Part of a small language model's weights.
Architecture: LayerNorm before each block, learned positions, biases, tied embeddings.
Training: 546M tokens, 4164 steps.
Each number is 128 + 32 x the weight over its row's rms, rounded and kept within 0 to 255. Layers, rows and columns count from 0. The size above them is the row's rms in percent of the matrix's.

# layer 9 MLP down (transposed), 1280x320, rms 0.112, rows 614-656, columns 80-159
size [100 105 104 102  93  96  90  91  94 105  97  99  89  93 108  98 107 105 103 103 105 103  95 105  92  97  91  97  90 105 111 100 108 102 110 105 101  93 108  98 100 100  96]
[[125 109 120 111 160  97 133 203 121 127  91 152 122 103 134 148  95 136 166 116 143 142 145 140 181 165 127 112 120 143 126 112  71 112 109 151 143 113 140 145 146 166 127 100 112  97 167  73  83 132 132 160 122 136  86 117 114 129 124 164 117 187  85 182 168 137  92 185 128 123 117  91 116 138 157 106 129 181 131 133]
 [164  82  87 159 132 142 154 127 133 104 104 128  64  87 121 152 112 108 119 151 157 130 119 101 144 175  81 132 170 127 137 113  92 166 173 124 121 146 145 162 189 124 109 138  88 119  84 113 118 154 141 185 149  88 145 143 121 146 152 183  50 150 149  89 113  99  77 120 169 179 156 156 140 117  95 168 152 129 139 199]
 [ 84 106 118 119  74 116 160 198 162 176  70  57 186 189 178  73  80 124 168  95 184 131 194 137 108 143 155  56 118 150 100 133 148 119 159  75  74 193 139 121 132 107  83  95 138 155 141  97  88 121  79  62 120  80 122 149 138 156 114 101 109 115 140 123 169 142 122 117 133 129 153 113 107  98 133 165 123 102 185 102]
 [143 100 106 137 103 116 146 146 207 124 135 120 130  69 158 134 136 149 174 118 128 106 169 102 138  91 136  78  91 114 124 146 132 124 138 128  99 125 101 125 145 145 163 139  69  91 101 117 107 148  57 100 163  86 118 155 113 101 166 104 139 130 147 168 120 126  98 105 121 183 192 153 138  99 172 136 107 141 150 144]
 [133 134 134 135 227 120  99 201 139 179 101 135 198  72 168 150 169 172 137  79 107 152  99 142 117 143 110  91 103  96 158 148 133 138 142 189  93 172 125 123 176 115  98  94 113 136 153 162 130 153 202 132  80 133 152 133 134 126 148 126 117 244 132  83 121 110 125  83  97 138 103 130 163 147 103 119 160 144 137 108]
 [173  93 156  85  90 108  88 144 135 126 145  71 123 112 118  73 146 152 112 148 137 184 134  98 138 138 148  99 134 118 191 139  71 116  87 153 128 154 136  91 192 180 132  87 160 120 150 105  96 160 121 173 129 138 101 119 121 110  96 159 118 126 158 125 128 186 134 128 146 102 160 111 145 130 145 135  79 122  97 119]
 [145 115 168 114  66 128 120 123 151 141 124 164 118 143 132 119  72 118 133 148 113 156 206 141 180 211 133 119 144 114 135 144 112 136 157 139 100 159 152 148 110 118  83 167 170 157 158  80  82 157 125 142 133 135 132 123 168 149 107 121 108 130 153 155 174 116 149 181 137 159 138 162 128 152  72 132 143 156 107 105]
 [143 133 167 133 113 176 157 131 124  87 119 128 137  83 147 196 178 111 108 165 185 161 144 150 139  87  49 142 106 148 190 140 139 110 143 114 166 149  91 121 147 174 139  83  93 151 170 183 174 140 116  96 145 134 159 137 141  97  79 128  70 160 137 146 123  91 118 151 180 173 135  80 114  93 191 132 153 124 147  80]
 [117 140 113 178 111 113 137 109 181 122 133  96 112 130  99 113  74 160 130 102 122  78 148 104 201  95 186 115 156 170 163  85 140 160  96  97 159  83 135 118 151 122 144 101 127  86 115 183 124 125 160 150 100 174 133  72 174  88 122 108  89 139  90 120  66 128 153 140  90 114  98 197 138 118 163 199 108 122 154 135]
 [124 106  93 130 151 140 101  96 166 104  98 142 109 115 104 126 122  79 124 131 122 125 126 143 143 197 113  78 137 162 140 154 173 108 121 118 146  58 144  61 130 135 103 117 119 193 121 101 157 103 159  85 129  86 164 102 107 145  70 127 125 122 123 157 131  91 101 124  76  68 112 145 109 162 146 137 124 136 109  98]
 [166 144 119  86 136 130  83  98 128  95 119 159 167 185 129 144 123 115 104 124  78 107 116 157 142 176  65 138 127 177 121 196 138  95  48  54  90 161 121  83 177 118 114 122 128 132  86 182 134  50 198 131 120 104 115 107 151 116 132 151 150 194  88 136  98  93 144 112 149 110  87  59 146 135 125 150 148 129 125  94]
 [ 96 131  95 130 111 150 134  83  97 119 106  96 123 177 149 140 159  93 104 110 156  91  93 139 155  73 128  64 111 121 124 104 177 146 136 154 111 112 144  98 151 124 153 147 116 133 190 118 142 181 141 120 158 149 124 131 124 116 142 155 151 142 123 164  77 159 166 148 167 100 125 130 103 159 154  98 171  29  92 177]
 [124 124 150 109 134  96 119 132 139 155 121 168  76 152 115 115 184 200  97 201 139 114 166 126 128  43 139 156 148 127 124 163 153 110 159 160 150  78 100 103 163 188 127 147 136 124 178  78 128  88 121 120 132 136 152 128 113 191 154  72 113 162 151  75  86 187 169  88 128 167 139 152 145 147 135 164 132 184  94 103]
 [161 160 138 101 102  74  26 138 104 109 156  38 123 101 131 183  96 113 152 163 160 123 138 131 121 174 123 136 118 110 134 148 122 117 122  70 142  93 104 103 157 100 105 116 105  81 168 100 107  95 145  94 151 137  91 107 106 142  99 149 148 110 103 160 103 118 134 123 122 114 161 136 117 107 160 161 105 115 182 175]
 [149 133 149 135  90 122 106  67 128 160 130  87 124 147 131 160 160 167 119  72 125 130 180 122 141 108  48  73 133 134 134  62 163 105 151 134 137 141 164  91 129  86 147  89  91  88 194 104 148  95 155  78 149 155 164 139 139  99 106 108 143 176 146 135 113 119 184 127 112 128 172 106 177 144 116 104 139 146 180 144]
 [147 158 151 113 173 135  97 151 146 102 138 116 165  82 126 175 195 118 141 127 145  16 113 133 161 130 129 116 161 122 110 117  90 157 100 167 175 125 118 162 184 111 134 156 114  93 156 165 152 111  92 119 139 162 106 143 114 140 123  77 146 135 104 159  86 155 169  84 101  22  89  24 134 143 138  88 150 123 134 131]
 [149 138 118 148 100 116 160 137 196 139 142 124 110 124 122  92 140  90  41 113 113 143 132 104  92 137 152 139  97 174 149  99  84 150 122 138 104 143 129 171 165 109 106  62  95 182 194 149 202 162  60 173 106 133 112 106 130  67 116 124 136 111 156  84  98 154  98 141 129 146 142 127  91 125  84 146  85 139 119 136]
 [126 101 167 107 126 137 109 143 144 104 235 151 101 132 161 130 150 104 144 116  91 145  90  86 127 144 134 159 102 168 117  85  48 208 123  70  75 126 157  95 120 118 154 132 165 196 123  97  40 136 125 199 160 138 151 134 121 126 129 145 148  86 164 138 118 147 176 179  91 192 134 120 121 136  88  83 149 108 103  86]
 [151  89 104 151 133  71 164 146  96 126 102 142 133 128  85 117 135 109 108  92 119 181  97 125 132  95 125 130 102 170 142 134 153  80 142  76 160 151 101 146 149 124 121 128 132 148 131 119 116 131 156 136 153  94  61  99 148 101  94 120 153 113  95 123 101 141 159 128 109 145 119 149 132 139 156 101 138 188  94  84]
 [165 160 104 103 102  93 109 160 104 137 145 103 164 110 161 113 115  95 134 111 134  94 137 103 119  99 153 163 104 112 102 134  93 112 123 157 121 121 195  81 113 101 122 156 152  98 115 109 137  86 183 177  93 159 124 167 101 133  92 112 102 135 130 135 131 132 102 125  83 105 127 128 150  99 167 154 143 184 128 140]
 [170 109 101 127  62 143 126 109 217 129  97 112 131 134  29 108 112 138 109 132 132 114 158 133 103 117 113 153  93 153 101  59 149 152 132  52  70 122  49 134 133 129 146 150  95 144 156 149 129 141 119 126 171 146 125 136  76  93 157 184 169  92 105  85 170  82 112  87 165 105 172 127 107 118 123 194  39 134 141 120]
 [154 147 135 139 138 162 124 118 154 148 146 102  89 180 165 134 144 159  87 114 119 111  98 194 115 130 103 101 146 145  80 168  92 165 137  87 137  78 111 137 134 147 175  99 105 150  82 162 125 102  88 141 132 168 133 166 149 130 248 110 139 115 133 109 148 130 161 145 142 135 138 110  92 162  98 167 103 140 137  84]
 [170 107 146 140 114 117  89 147 131  73 110 122 156 124 135 108 108 150 112 146 122 180 163  88  83 136 141 134  50 122 102 162 172 136 157 108 137 150 163 151  82 125 138 139 128 157 101 105  76 103 113  88  78 117 145 140 151 124 133  80 172 118 114  87  90  95 144  51  88 182 168 194  76 129 148 134 111 131 166 119]
 [132 128 158 144 129 130 153 102  78  88 116 163 136 195 141 191 115 108 126 123 146  75 140 141 191 135 139 138 171 167 126  65 106 104  82 124 148  98 114 162 147 100 136 161 122 103 111 133 137 109 130 171 144 129 110 116 205  62 171  97 143 142 152 163 135 121 114 199 171 101  83 146 118 117 157  86 107 124  75 117]
 [177 109 165  87 108 163  86  91 111 152 120 127 129 133 151 108 145 168  96 142 125 145 145  84 142 130 147 169 133 162 176 138  72  97 101 115  81  99 154 138  91 165 110 153 149 141 149 114 165 118  92 106  43 136  90  75 156 103 159 154  26  82 173 171 135  81 141 136 110 124 166 134  69 182 178 110 135 142 108  98]
 [181 152 135 122  98 131 135 115 131 160 127  76 173 146 121 118 125 124 110 139 171 124  99 108 140 123 180 101 173  91 144 112 142 145  99 136  99 152 141 110  71 131 206  79 133 113 140 133 115 158 123  48 176 133 163  54  98 134 116 146 108 145 116  94  80 142  65 168  58  69 123  96 125 144 160 194 149 131 148 148]
 [142 135 143 158 123 102 174  89 124 137 129 159 105 134 122 164  58  48 155 118 134  97 123 103 177  86  49 163 151 167 172  76 145 151 165 131 170 149 112 139 117 107 150  61 105 130  91 149 104  80 123 183 185 136 118 183 101 136 136  96 100 144 120 111 113 148 125 150 104 124  79 123 165 147 117  94 134 148  64  88]
 [149 127 128 121 129 103 131 173 145 161 177 115 112  77 131 112 120 124 143 159 116 113 155 175 158 174 135 120  81  57  82 102 106  59 113 125 120 160 114 121 100 127 180 154 136 191 173 140 184 111  83 107 144 146  99 136 135  73 141  93 139 161 193  78 130 140 127 124 192 132 127 100 168 178 103  97 129 127 173  68]
 [120 119 178 139 135 169 130 152  94 129 183 159 164 105 191 142 104 110 173 106 155 122 161 116 130 109 127 164 137 161 127 150 149 111 120 130 158 133  90 119 123 101 122 162 124 138 130 133 120 185 157 120 105 147 163 152 114 128  99 118 144 160  61 140 155 141  69 208 173 163 176 166 118 157 134  99 172 141 162 110]
 [113  82  89 137  83 150 140  96  98 103 144 209 185 102 102 104 105 153 128 149 104  95 128 126 183 161 150 206 142  75  73 100  92 150 119  85 131 165 105 192  73 140 166 150 140 146 118 120 117 101  61 131  99 192 133 105 101 111 181  90 139 183 119  88 128 162  72 147 152 119 100 143 191 140 109 145 148 162 116 162]
 [110 133 100 137 150 148 136 129 117 158 157  69 161 110  93  76 146 118  85 136 137 109 137 108 171  60 180  86 137 151 175  84 121 102  89 118 161 148 140  78 150 162 141 154 173 194  96  60 100  82 161 109 168 119  48 177 191 251 139  94 117  84 139 149 154 128 139 102 106 105 193 177 116 136 135 168 114 136  90 152]
 [ 82 111 108 142 156 157 131  60 106  97 146 131 148 146 113 136 171 127 114 100 133 146 149 128  85  91 137 131 176 138 131  48 174 192  88 170 153 179  74 130 113  87 129 147 106 133 115 200 139  99 100 150 147 165  77 119 122 115  80  64 148 164 148 123 119 153 141 173 150 111  85 128 154 146 175  73 106 101 171 194]
 [125 142 137 165 103 152 134 134 127  73 114 185  64 109 117 122 122 107 181  53 170 138 133 191  90 161 140 144 109 130  93 155 160 114  92 121 117 148  87 126 130 150  65 163 114 101 194 110 140 138  83 162 131 104 125 139 145 142 130 156  97 126 119 104  76  89 171 148 142 116 122 137  91 114 158 147 185 146 168 121]
 [ 95 151 156 100  79 137 131  90 112 100 136 131 137 143 141  91 125 108 176 128 181 107 105 171 182 130 197 199 128 156 146 107 108 158  52 175  78 135 112 143 177  83  96 151 175 119 158 131  98 156 183 171 147  85 160 114  80 101  98 150  54 150 128 149 210 115 105 186 109 150  98 124 107 128  91 185 180  98 153  82]
 [110 116 111 153 108 160 107  79 182 126  99 179 134  84  77 114 164 158 119 167 132 157  87  86 125 136 115 139 118  94 103 143 145 167 153 134  82 123 131 122 175 160 128 133 111  55  71 110 113 195  79 103 158 134  85 138 176 115 146 158  91 132 105 126 120  99 139  85 160  44  96 156  92  96 117 150 134 139 126 155]
 [ 97 111 133  83 127 193  82  58  67 130 145 178 130 102 139  77 141 119  58  36 127 106 123 147 143 165 110  98 116 165 142 109  74 149 111 108 124 122 135 153 150 207 148 115 140 176  93  89 141 101 141 123 144 171 159  78 121 115  89  61 209 152 113 141 115  85 184 107 135 124 116 139 149 122 142 139 198 115 139 125]
 [135  25  95 126 208 134  98 116 135  76  89  89 116  62 111 110 118 187  86 160 158 143 130  95  78 159 114 142 125 162 168 121  81 119  89 204 103 126 124  80 139 144 148 132 126 122 144  89 153 145 111 130 153 117 164 132 129 135 116 160 118 125 142 119 107 136 177 149 130  93 158 135 159 170 118 170  84 134 100 109]
 [ 87 136 157 100 105 123 129  51 115 143 173 111  53 121 116 163 159 159 110  87 146 155 147 101 143  82 110 174 151 160 180  90 103 171  93 196 169 113 146 106 164 116  87 115  90 157 137  71 145  81  84 104 120 147 136 117 113  97  78 120 116 146 155 126  90 147 124 109 156  85 149  75 115 133 184  58 145 106  96 153]
 [169 189 164 138 111 109 154 121 116 141 121  98  98  69 132  97 146 128 144 132 110 141 157 118  82 131 135  87 141  97 153 160 138  92 118 157 114 179 115 122 184  80 170 100 139 147 109 148 154 139 104 137 132  66 141 182  65 145 161 169 105 107  65  98 126 126 113 158 130 100 149  94 143 118 107 114  49 137 115 108]
 [ 78  99 162 119  63 202 153 146 113 122 145 126 114 153 130 136 148 117 125 117 164 167 125 137 127  52 149 131 173 146 195 143 146 100 100 154 159  87 156 161 129  81 140 139 121 119 123 134 147 116 133 152 120  73 133 126 149 128 131 124 125 187 146  89 173 124 151 120 109 158 125 130 115 155 143  71 168 154 127 113]
 [137 123 130 157 171 172 187 136  95  84 115 126 179 157 137 170  16 124 161 147 120 161 157 127  99  94 125 145 187 148 130 134  87 129 137 100 133 119  89 103 150 180 159  93 130 151 105 101 169 105  89 126 144 162  18 160  69 116  89 166 159 161 101 173 101  78 166 121 140 134 148 147  74 123 115 159 138 180 109 121]
 [ 99 138 124 123 142  93 164 106 146 121 115 179 127  74 121  50 141  93  61 139  78 133 115 123 126 201 137 135 114 103  87  54 118 103  93 113 164 189 105 118 165 159 106 148 159 105 145 124 158  54  93 135 110 219 149  79 126 116 166 141 141  78 169 145  85 125 109 106 123 106 160 100  91 149 133 138 207 111 139 117]
 [186 139 148  96 131 114 108 120 170 161 130 179 158 118 200  90 156 100 168 117 189 103  98  92 148  90 116  94  77 110 150 108 171  68 186  91 115 144  96  98 130 122 114  98 130 123 146 160 148 234 110 172 125 153  59 159 142 109  98  83 166 104 113 137  48 142 113 180 105  58 188 123  65 156 150 138 146  84 127 103]]
# layer 9 MLP up, 1280x320, rms 0.102, rows 615-656, columns 80-159
size [ 95  96 100  95  89  93 100  97 100 101  92 102 100 101  97  99 100 102  99  99 107  98 106 100  98  94  94  92 105 109  97 102 105 102  99  96  93 100  99  95 106 102]
[[123 155 178  65 102 107 168 118 145 144 102  90  86 145 218 120 144 181 137 128 129 106 114 100 121 126 154 118  97  75  76 150 110 144 129 139 148 150 104 123 125 124 106 156 112 130 144 118  55  97 116  71 155 134 114 132 142 143 132 124 130 137 169 112 112 167 143  94 160  74 160 126 137 140  72 110 138 134  87  63]
 [145  97  80 148 199 127 114 109 124 117 122 146 137 172 144 171 173 108 103 163 132 142 135 117 125 145  99 115 137 110 165 139 127 111 132  97  99 161 155  72 104 142 125 140 107  98  98 119 135 102 124 160 144 132  81 111 112 121 134 122 171 133 169 187  97  99  86 166  90 141 110 179 154 117 156 166 110 141 108 188]
 [124 150 136 118 114  92 120 107 129 114  59 142 132 156 166 111 136 190  86 123  86  78 168 111 106 150  87 197 150 115 111 120 129 144 111 167 168 105 128  94 135  90  87  89 161 165 100 154 111 148 184 167 127 114 135 114 129 159 153 166 115 100 137 133 102  46 109 133 168 143 129 115 115 148 121 208 156 157 161 117]
 [150  85  79  97 139 113 167  97 138  59 131 118  81 109  88 112 149 150  94 210 130  78 146 105 136 124 138 171 148 165 138 104 164 136 137  94 163 198 123 109 129 143 141 148 103 125 139 102  99  98 163 162  84 122 121  63 174 147  98  98  98 103 141 135 142 142  98 155 157 122  99 117 160 123 152 113 113 129 120 155]
 [110 206 106 155 138 124 113 140 113 168  31 215 163 120 152 132 117  47 135 118 127 102 119 128 116 101 132 151 196 117  58 128 165 103 164 150 199 124 147 142  76 143 151 154 150 130 141 152 168  89 138 145 122 129 130 105 132 148 136 122 151 119  86 143 120 154 127  92  97  65 102 134 107 145  60 136  93 101 153 133]
 [126 140 146 123  95 132  88 165  75 142 110 130 125 205 104 143 135 113 132 119 138  63 108 113  76 141 132 112 159 101 105 100 175 155 101 133 164 134 128  91 133  87 161 147  90  37 111 121 128 112 127 131 134 176  89 139  68 103 138 156 153  86 136 140 118 140  73 106 144 140 110 159 222 110 159 149  98 157 122  95]
 [ 96 131 104 142  48 163 167 174  95  96 151  88 102 146 173 174 118 130  55 118 158 111 173 120 122 132 116 167 156 137 138 179 142 148 106 195 108  85 155 135 105 125 212 121 162 156 159  65 119 111 173  68 161 123 179  99 170 163 137 159 137 164  83 105 153 188 117 132  86 139  72 163 126  79  74  71 135  92 141 186]
 [ 95  95 140 158 201  82 156  69 160 104 128  58 110 103  56 114  74 176 102 124 144 140 117 124  75 113 138  99 152 115  94 166 136 163 150 190  73 140  82 124 109 122 107 124 134 187 119 106 155 125 160 125 150 130  92 115  93 172 107  74  97  45 116 139 176  99 141 109 137 185  76 106  95  88 139 108 157 123 132 148]
 [ 89 154 138  99 101 147 104 108 160 137 125 125 153  76  97  92 123 164 155 126 128 108 115  62 162  37  71 143 128 129 169 148 136 118  51 176  93  82  91 106 109 124 129 147 118 119  55 158  85 112 120 140 186 152 122 151 132 139 183 139 129 120 113 168 158 157  93 146 121 163 194  95 133 134  87   9 112 100 186 147]
 [118 103  55 144 123 152 153 111  89 106 105  41  85 111 140 106 144 129 121 114 207 124 146 156 145 131 146 193 163 177 125 104 143 158 133 116 172 138 118 117  87 145 157  91 117 136 110 146 114 184 101 110 139 104 154  80 110 177  92 147 109 106 104 140 143 114 100 176 130 123 161 122 137 180  83 121  99 154 119 157]
 [ 98 123 130 156 106 134 105 127 145  93 109 110 171 128 196  96 106 103 141 113 194 167 129 164 136 116 141 131 153 130 123 148 121  61 153 134 149 134 116 112 148 169 198 109 186 119 122 136 152 135 112 122 118 116 101  76  94 142 101 158 133 140 148 135 118 164 110 155 141 163 197 102  94 146 135 173 124 172  89 125]
 [107 132  91  93 145 143  95 176 114 112  79  25 194 111 197  77 109 113 158 138 155 154  48 112 119 207 173  72 115 145 131 124  96 168 125 127 168 219 113 122  88 130 107 138 112 113 134 135 119 129 134 131 180 171 106  73 124 121 143 157 148 143 143 194 128  87  93 118 190 132 152 142 141 109 116  94 106  93  88 154]
 [ 53 117 126 108 136 140 144 117 136 207 114 109 131 189 115 109 158 160 150 161 111 226 131  99 130  45 171 111 125 123 154 165 142 157 133 188  70 101 109 140 146 207 122  90 118 166 134  80  94 175 149 163 111 150 150 128 120 121 123 125 120 120 111  97  95 123 172  90 104 223 161 166 116  89 120  71  98 101 153  59]
 [119 159 113 123  97 142 106 158  68 119 162 175  59 104  84 180  91 162 118 110 130  99 125 124 116  79  99 159 106 101 159 163 131 107 115 109 106 156 153  98 124 110 131 140 103 148 170 135 109 134  93  64 208 173 127 168 123 208 133 115  97 129 149 157 108 156 108 115 142 115 130  65 125 183  94 123 137 122 122 128]
 [103 127  85  93 103 155 148 155 115 150 166 154 165 109 111 152 159 135 150 148  99 149 145 133  88 103  54  84 145 182 140 153 132 105 170  91 155 136 113 139 161 137 148 108  96 138 136 108  91 131 142 137 172 117 168 118  92 205 154 174 136 149 130 149 234 137 107 188 181 142 131 168 118  55 156 110  93 155  96  95]
 [101  75 130 135 157 130  63 117 137 137 148 144 165 118  94 148 103 177 136  89 139 190 138 142 122 117 120  92 147  88 130 130 113 115 109 123 114 165 138 105 191 136 150 157 136 180 163 122 153 125 169  87 140 191 116 175  90 118 115 135  62  88 128 172 126 125  96 136 107 111  77 171 174 101 163 126  63  63 156 137]
 [130  97 124 167 127 129 162 153 168 152 108 181  69 123  50 109 122 104  68 135  31 121 163  85  78  82  59 137  90 112 131 165 132 119 126 187 106 118 173 120 153 121 132 123 104  77 158 129 144 131  94 119 235  84 126 112 133 114 145 171 182  61 140 131 127  93 100 146 144 159  99 154 100 128 164 150 165 104 212 125]
 [132 141  95 164 177 120 138 155 167  99  98 119 174  98 147 141 166 115 126  82 141  84 167 133  54 112 120 125 172 133 129 127 121 121  99 193 154 127 182 149 184  77 163 114  90 108 173 111 185 105 100 130 109 116 139 135 118 151 149 141 117 132 155 117 121 218 109 174 108 135 171 110 101 162 152 116 161  97 108  68]
 [ 92 144 147 141 164  99  94  60 119 110 117 144 135 136 116 105 139 173 161 146 119 174 172 177 132 116 115 113 132 168 115 112 139 151 105  95 191 168 122 120 193 163 150 113 124 109 100 125 141 181 193 139 106  95  67 151 102 107 151 173 100  89 166 128 144 113  90  86  92 168 107 117 135 180 123 147 113 131 168 138]
 [ 94 148  85 114 156 143 106 132 118 138 119 121 131 121 156 110 155 157 158 151 150 141 105 131 132 137 120  55 116  93 108  94 109  96 158 183 142 129 180  97 140 126 146 107 110 137 102  93 157 124 142 144 134 146  40 149 131 136 134 122  64 166 227 149 133 180 142 126 185 104 135 111 156 139 118  96 189 100 148 143]
 [126  87 150 139 124 160 127  83 109 136 121 186 169 156 170 126 146  85  81 156 142 143 126 122 118 154 168 109  70 122  98 173 115  90 161 166 179 121 168 146 138 113 107 141 116 134 157 142 147 118 132  65 149  85  88 134 107 117 171 156 197  33 112 123  50 152  82 118  82 167 145 136 171 153 139 135 191 147 114 158]
 [117 153 146 112 149 111 165  91  74 125 116 202 111 124  60 139 137 129 132 154  93 127 106 101 101 121 191 129  51 161 139 144 156 133 135 139 112 132 175 136 151 147 111 151  86  57 105 152 160  88  88 113 201 101 139 188  90  82 113 180  85 117 106 191 115  80 108 162 140 135 155  97 163 172  94 203 154  84 158  82]
 [185 126  75  97 107 122 198 157 160  91 160 171  56 150 137  84  69 142 111 121 159 119 118  75 103 112 158  61 157 132  90 127 119 142 137 170 117 141 154 185 104 155 193 113 101 139 110 120 140 130 176  66  96  97 115 144 153 105 179 142 110 162 143 145 154 136 155  89 132  94 157  96 132 210  97 177 133 138 101 125]
 [ 75 128  93 151 200 140 126 115 119 132 118 161 186 100 141 114 126  72 157 114 141 134 121 171  82 103 103 165 139  85 162 142 179 144 126 145 146 133 134 141 185 155 115  76 110 142  87 125 134 139 199 155  73 183 123 148  85 125 110 134 128 137  81 153 139 159 127 115 162  64 155 142 161 126 125 158  88 143 154  88]
 [166 109 173 137 186  86 107 167  85  92  65 156 104 114 120 171  91 151 198 116 158 141 163  99 174 120 113 181 103 197  78 163 127 167  90 156 173 127 174 147  87 146 140  84 156 124  89 186 178 121 106 139 133  89 117 174  64 173  84 183  74 113 139 123 171 164 130 135 149 186  98 118 169  93 132 149 103 163 109 127]
 [109 136 104  94  59 178  91 164 104 100 100  69 164 135 154 149 180 183  86 102  97 155 116 126 111 147  96  85  99 111  70 134  93  36  97 164 125 128 154 156 117 136 170 152 163 175 119 115  93 195 115 124 144 142  74 121 115 132 153  98 160  95 106 149  71  89 147 159 145 151 133 130  86  75 124 178 104  76 137 128]
 [126 101 104 162 171 127 113 185 114 134 133 131  90 100  82 132 141 127 128 130 187 133 130  95  89 132 153 139 145 165 117 194  66 152 148  92 121 214 164 143  73 138 110 108 133 164 146 193  86 177 185 146  77 122 141 174 153  62 137  64  86 144  77 133 150 149 100 139 128  93  60 148 129 113 130 142 110 163 143 179]
 [ 78 124 109 172 134 132 100 125 184 195 116 171 131 125  47 155 144 122 116 138 129 147 151 149 140 145  97  72  77  26 119 121 179 137  85 114 179  79 201 169 142  97 155 167 139 116 133 124 133 121 141 133 120 108  87 136 166 113 163 113 150 155 147  84 116 103 131 118 129  92 101 110 168 102 125 127  89 131  92 169]
 [108 145 128 125 118 111  87 155 212 187 104 174 155 168  91  83 126 143 156 126 120 148 150  92 147 186  84  92 125 157 115 118 120 218  91 111 162  40 111 131  93 144 147 121 138 130 145 136 141 156 100  90 143 159  56 122  84 104 150 124 108  79 128 111 153 113 170 106  90 115 104  69  90 149 180 150 143 157 148 179]
 [140 166 179 188 128 134 150  86 102 130 148 143 103  74 187 147 121 143 130 118 160 133  86  83 153 136 136  85 137 133 115 121 116 147 133 108 171  97 169 133  55 104 138 110 135 149  60 142 138 166 111  99  90 121  72 137 135 148 118  53 145 114 142 118 187  63 143 132 127 172 161 197 143 117 174 179  94 108  64 105]
 [166 149  83 142 118 119 149  96 130 121  89 116  67  75  87 139 129 157 130 145 149  82  89 177 103 108 184 141 137 131 139 151  85  83 106 149 150 113 145 135 104 111 128  93 106  67  88 116 134 139 154 126 163 129 166 126 119 100 119 157 126 218 169 148 128 118 135 121 143 142 186 115 135 132 104 184 109 206 141 144]
 [189 174 112 112 172 105 192 139 142 167 127 106 128 160 126 152 149  95  85  88 132 117 127 174 234 114 116  92  98 185 152  82 101  59 153 102 147 155 155 150  94 110 110 130 120 152  99  57 113 143 181 130 156 148 117  97 132 227 129 183 141 143  34 154  92 137  85 108 127 113  72 143 157  87  86 171 146 149 179 105]
 [130 150 123 154  81  78 103 138 181 139 158 111 102 136 190 128 109 125 103 129 134 174 164  79 107 128 136  65 123 145  88 167 163 133 130 177 179 107 125 106 157 155 136  93 208 130  65 119 104 133  93 134 109 119 171 129 144 151 153 115 156 109  96 102 126 162  83  99 163 153 140 112 171 180 151 106 125 143 105 200]
 [118 130  81  84 129 137 131 170 193 163 104  82 127 102 104 174 180 158 124 137 116  83  99 126 154 111 177 118  94 106 135 156 159 116  94 122 107 149 114 103 133 133 130 102 115 127 133 124 134 125 176 148 149  92 143 119 112 105  85 134 100  69 108 130 156 135 151 170 194 130  95 107 146 147 154 112 172 143 106  58]
 [142 170 104  84 109 122  97 127 224 135 140 139 154 128 108 199 144 145 117  83 185 130 154 146  77 105 116  82 100  60 111 123 137  88  95 122 136 135 130 161 128 157 139  93 126 152  28 117 161 103 150  80 110 125 155  81 175 171  67 118 138 139  85 151 121 158 169  94 110 118 121 135 173 123 117 112 159 162 124  93]
 [ 98 164 102 140 153 120 108  99 179 147 131 109 130 121 112 153 119 159 179 116  58 104 105 163 141 127 156 137 155 138 189 119 185 164 194 109  87  98 135 119 155  68  78 156 144 121  95 124 141  85 116 130  96 118  93 122  98 129  98  99 136 100 121 144 162 179 141 161 136 132 138 104  84  91  57 108 181 137  54 154]
 [131 169  90 129  83  80  88 123  76  78 123 104  66 108 121  82 103 108 144 148 107 118  71 120  94 153 120  89 114 145 226 159  83  77  99 169 123 123 133 140 171 124 105 130 169 176 110  94  86 129 168  92 141 118 148 117 155 128 104 185 144 133  75 187 173 123 125 135  71 196 125  88 217 187 156 113 143 108 156 150]
 [ 74 144  64  96 135 125 203 150 155 177 122 160 156 140 111 162 118 137 119 143 141 105 138 102 148 154 106 157 112 171 149 119 127 153 153 132 111 132 161 142 134 178 122 153 162 137 104 138 119 124 169 140  94 171 148 131 179 136 157 128 116 116 114  88  93 155 125 207 101 178 128  88 107  50 129 130 134 117 125 133]
 [108 138 110 176 129 205 131 135 165 114  66 170  89  72 173  92 126 142 100 102 106 101 181  92  80 104 156 123 110 121 131 137 147  67 112  47 125 106 116  85  91  83 155 130 102  78 118 185 121 176 104 136 132 124 196 137 127 164 151 126 128 108 192 118 127 141 137  86  68 164 132 145  88 127 142 106  85  90 108  77]
 [ 68 141 109 115 140 106 145 142 125 204 101 167 127 113 114  64  96 143 140 124 138 122 107 109  79  89  99 181  88 132  95 102 193 159 147 127 117 162  85 112 138  88 159 143 169 159 124 103  66 121 133 132 134  99 153 109 122 165 101 133 114 205 126  88 122 102 110 111 146 139  95 147 130 116 141 150  83 148 104  83]
 [131 177 143 134 117 205 147 145 103 134 163  64 193 118 142 120 173 115 144 110 149 119 112 191 122 119 156 131 105  57 123 177 121 150 123 139 123 190  83 115 107 186 116 142 124 149 133 198 143 157 171 152 115 140 128 121 149 173 140 115  89 214 177 136 154 120 149 173 148 145 146 107  97 148 122 106  91 119  69 157]
 [ 61 172 110 159 157 160  87 120  79 191 115  76 154 105 117 116 156 145 106 140  90 138 191  99 130  92 109 149 118 137 124 165 135  98 127 123 161 110 165 110 123 183 172 139 179 121 115  96 101 123  87  84 118 136 155  96  95  78 124 211 150 143 117 154 149 156  97 117 198 158 125 178 154  87 127 147 124 130 173 110]]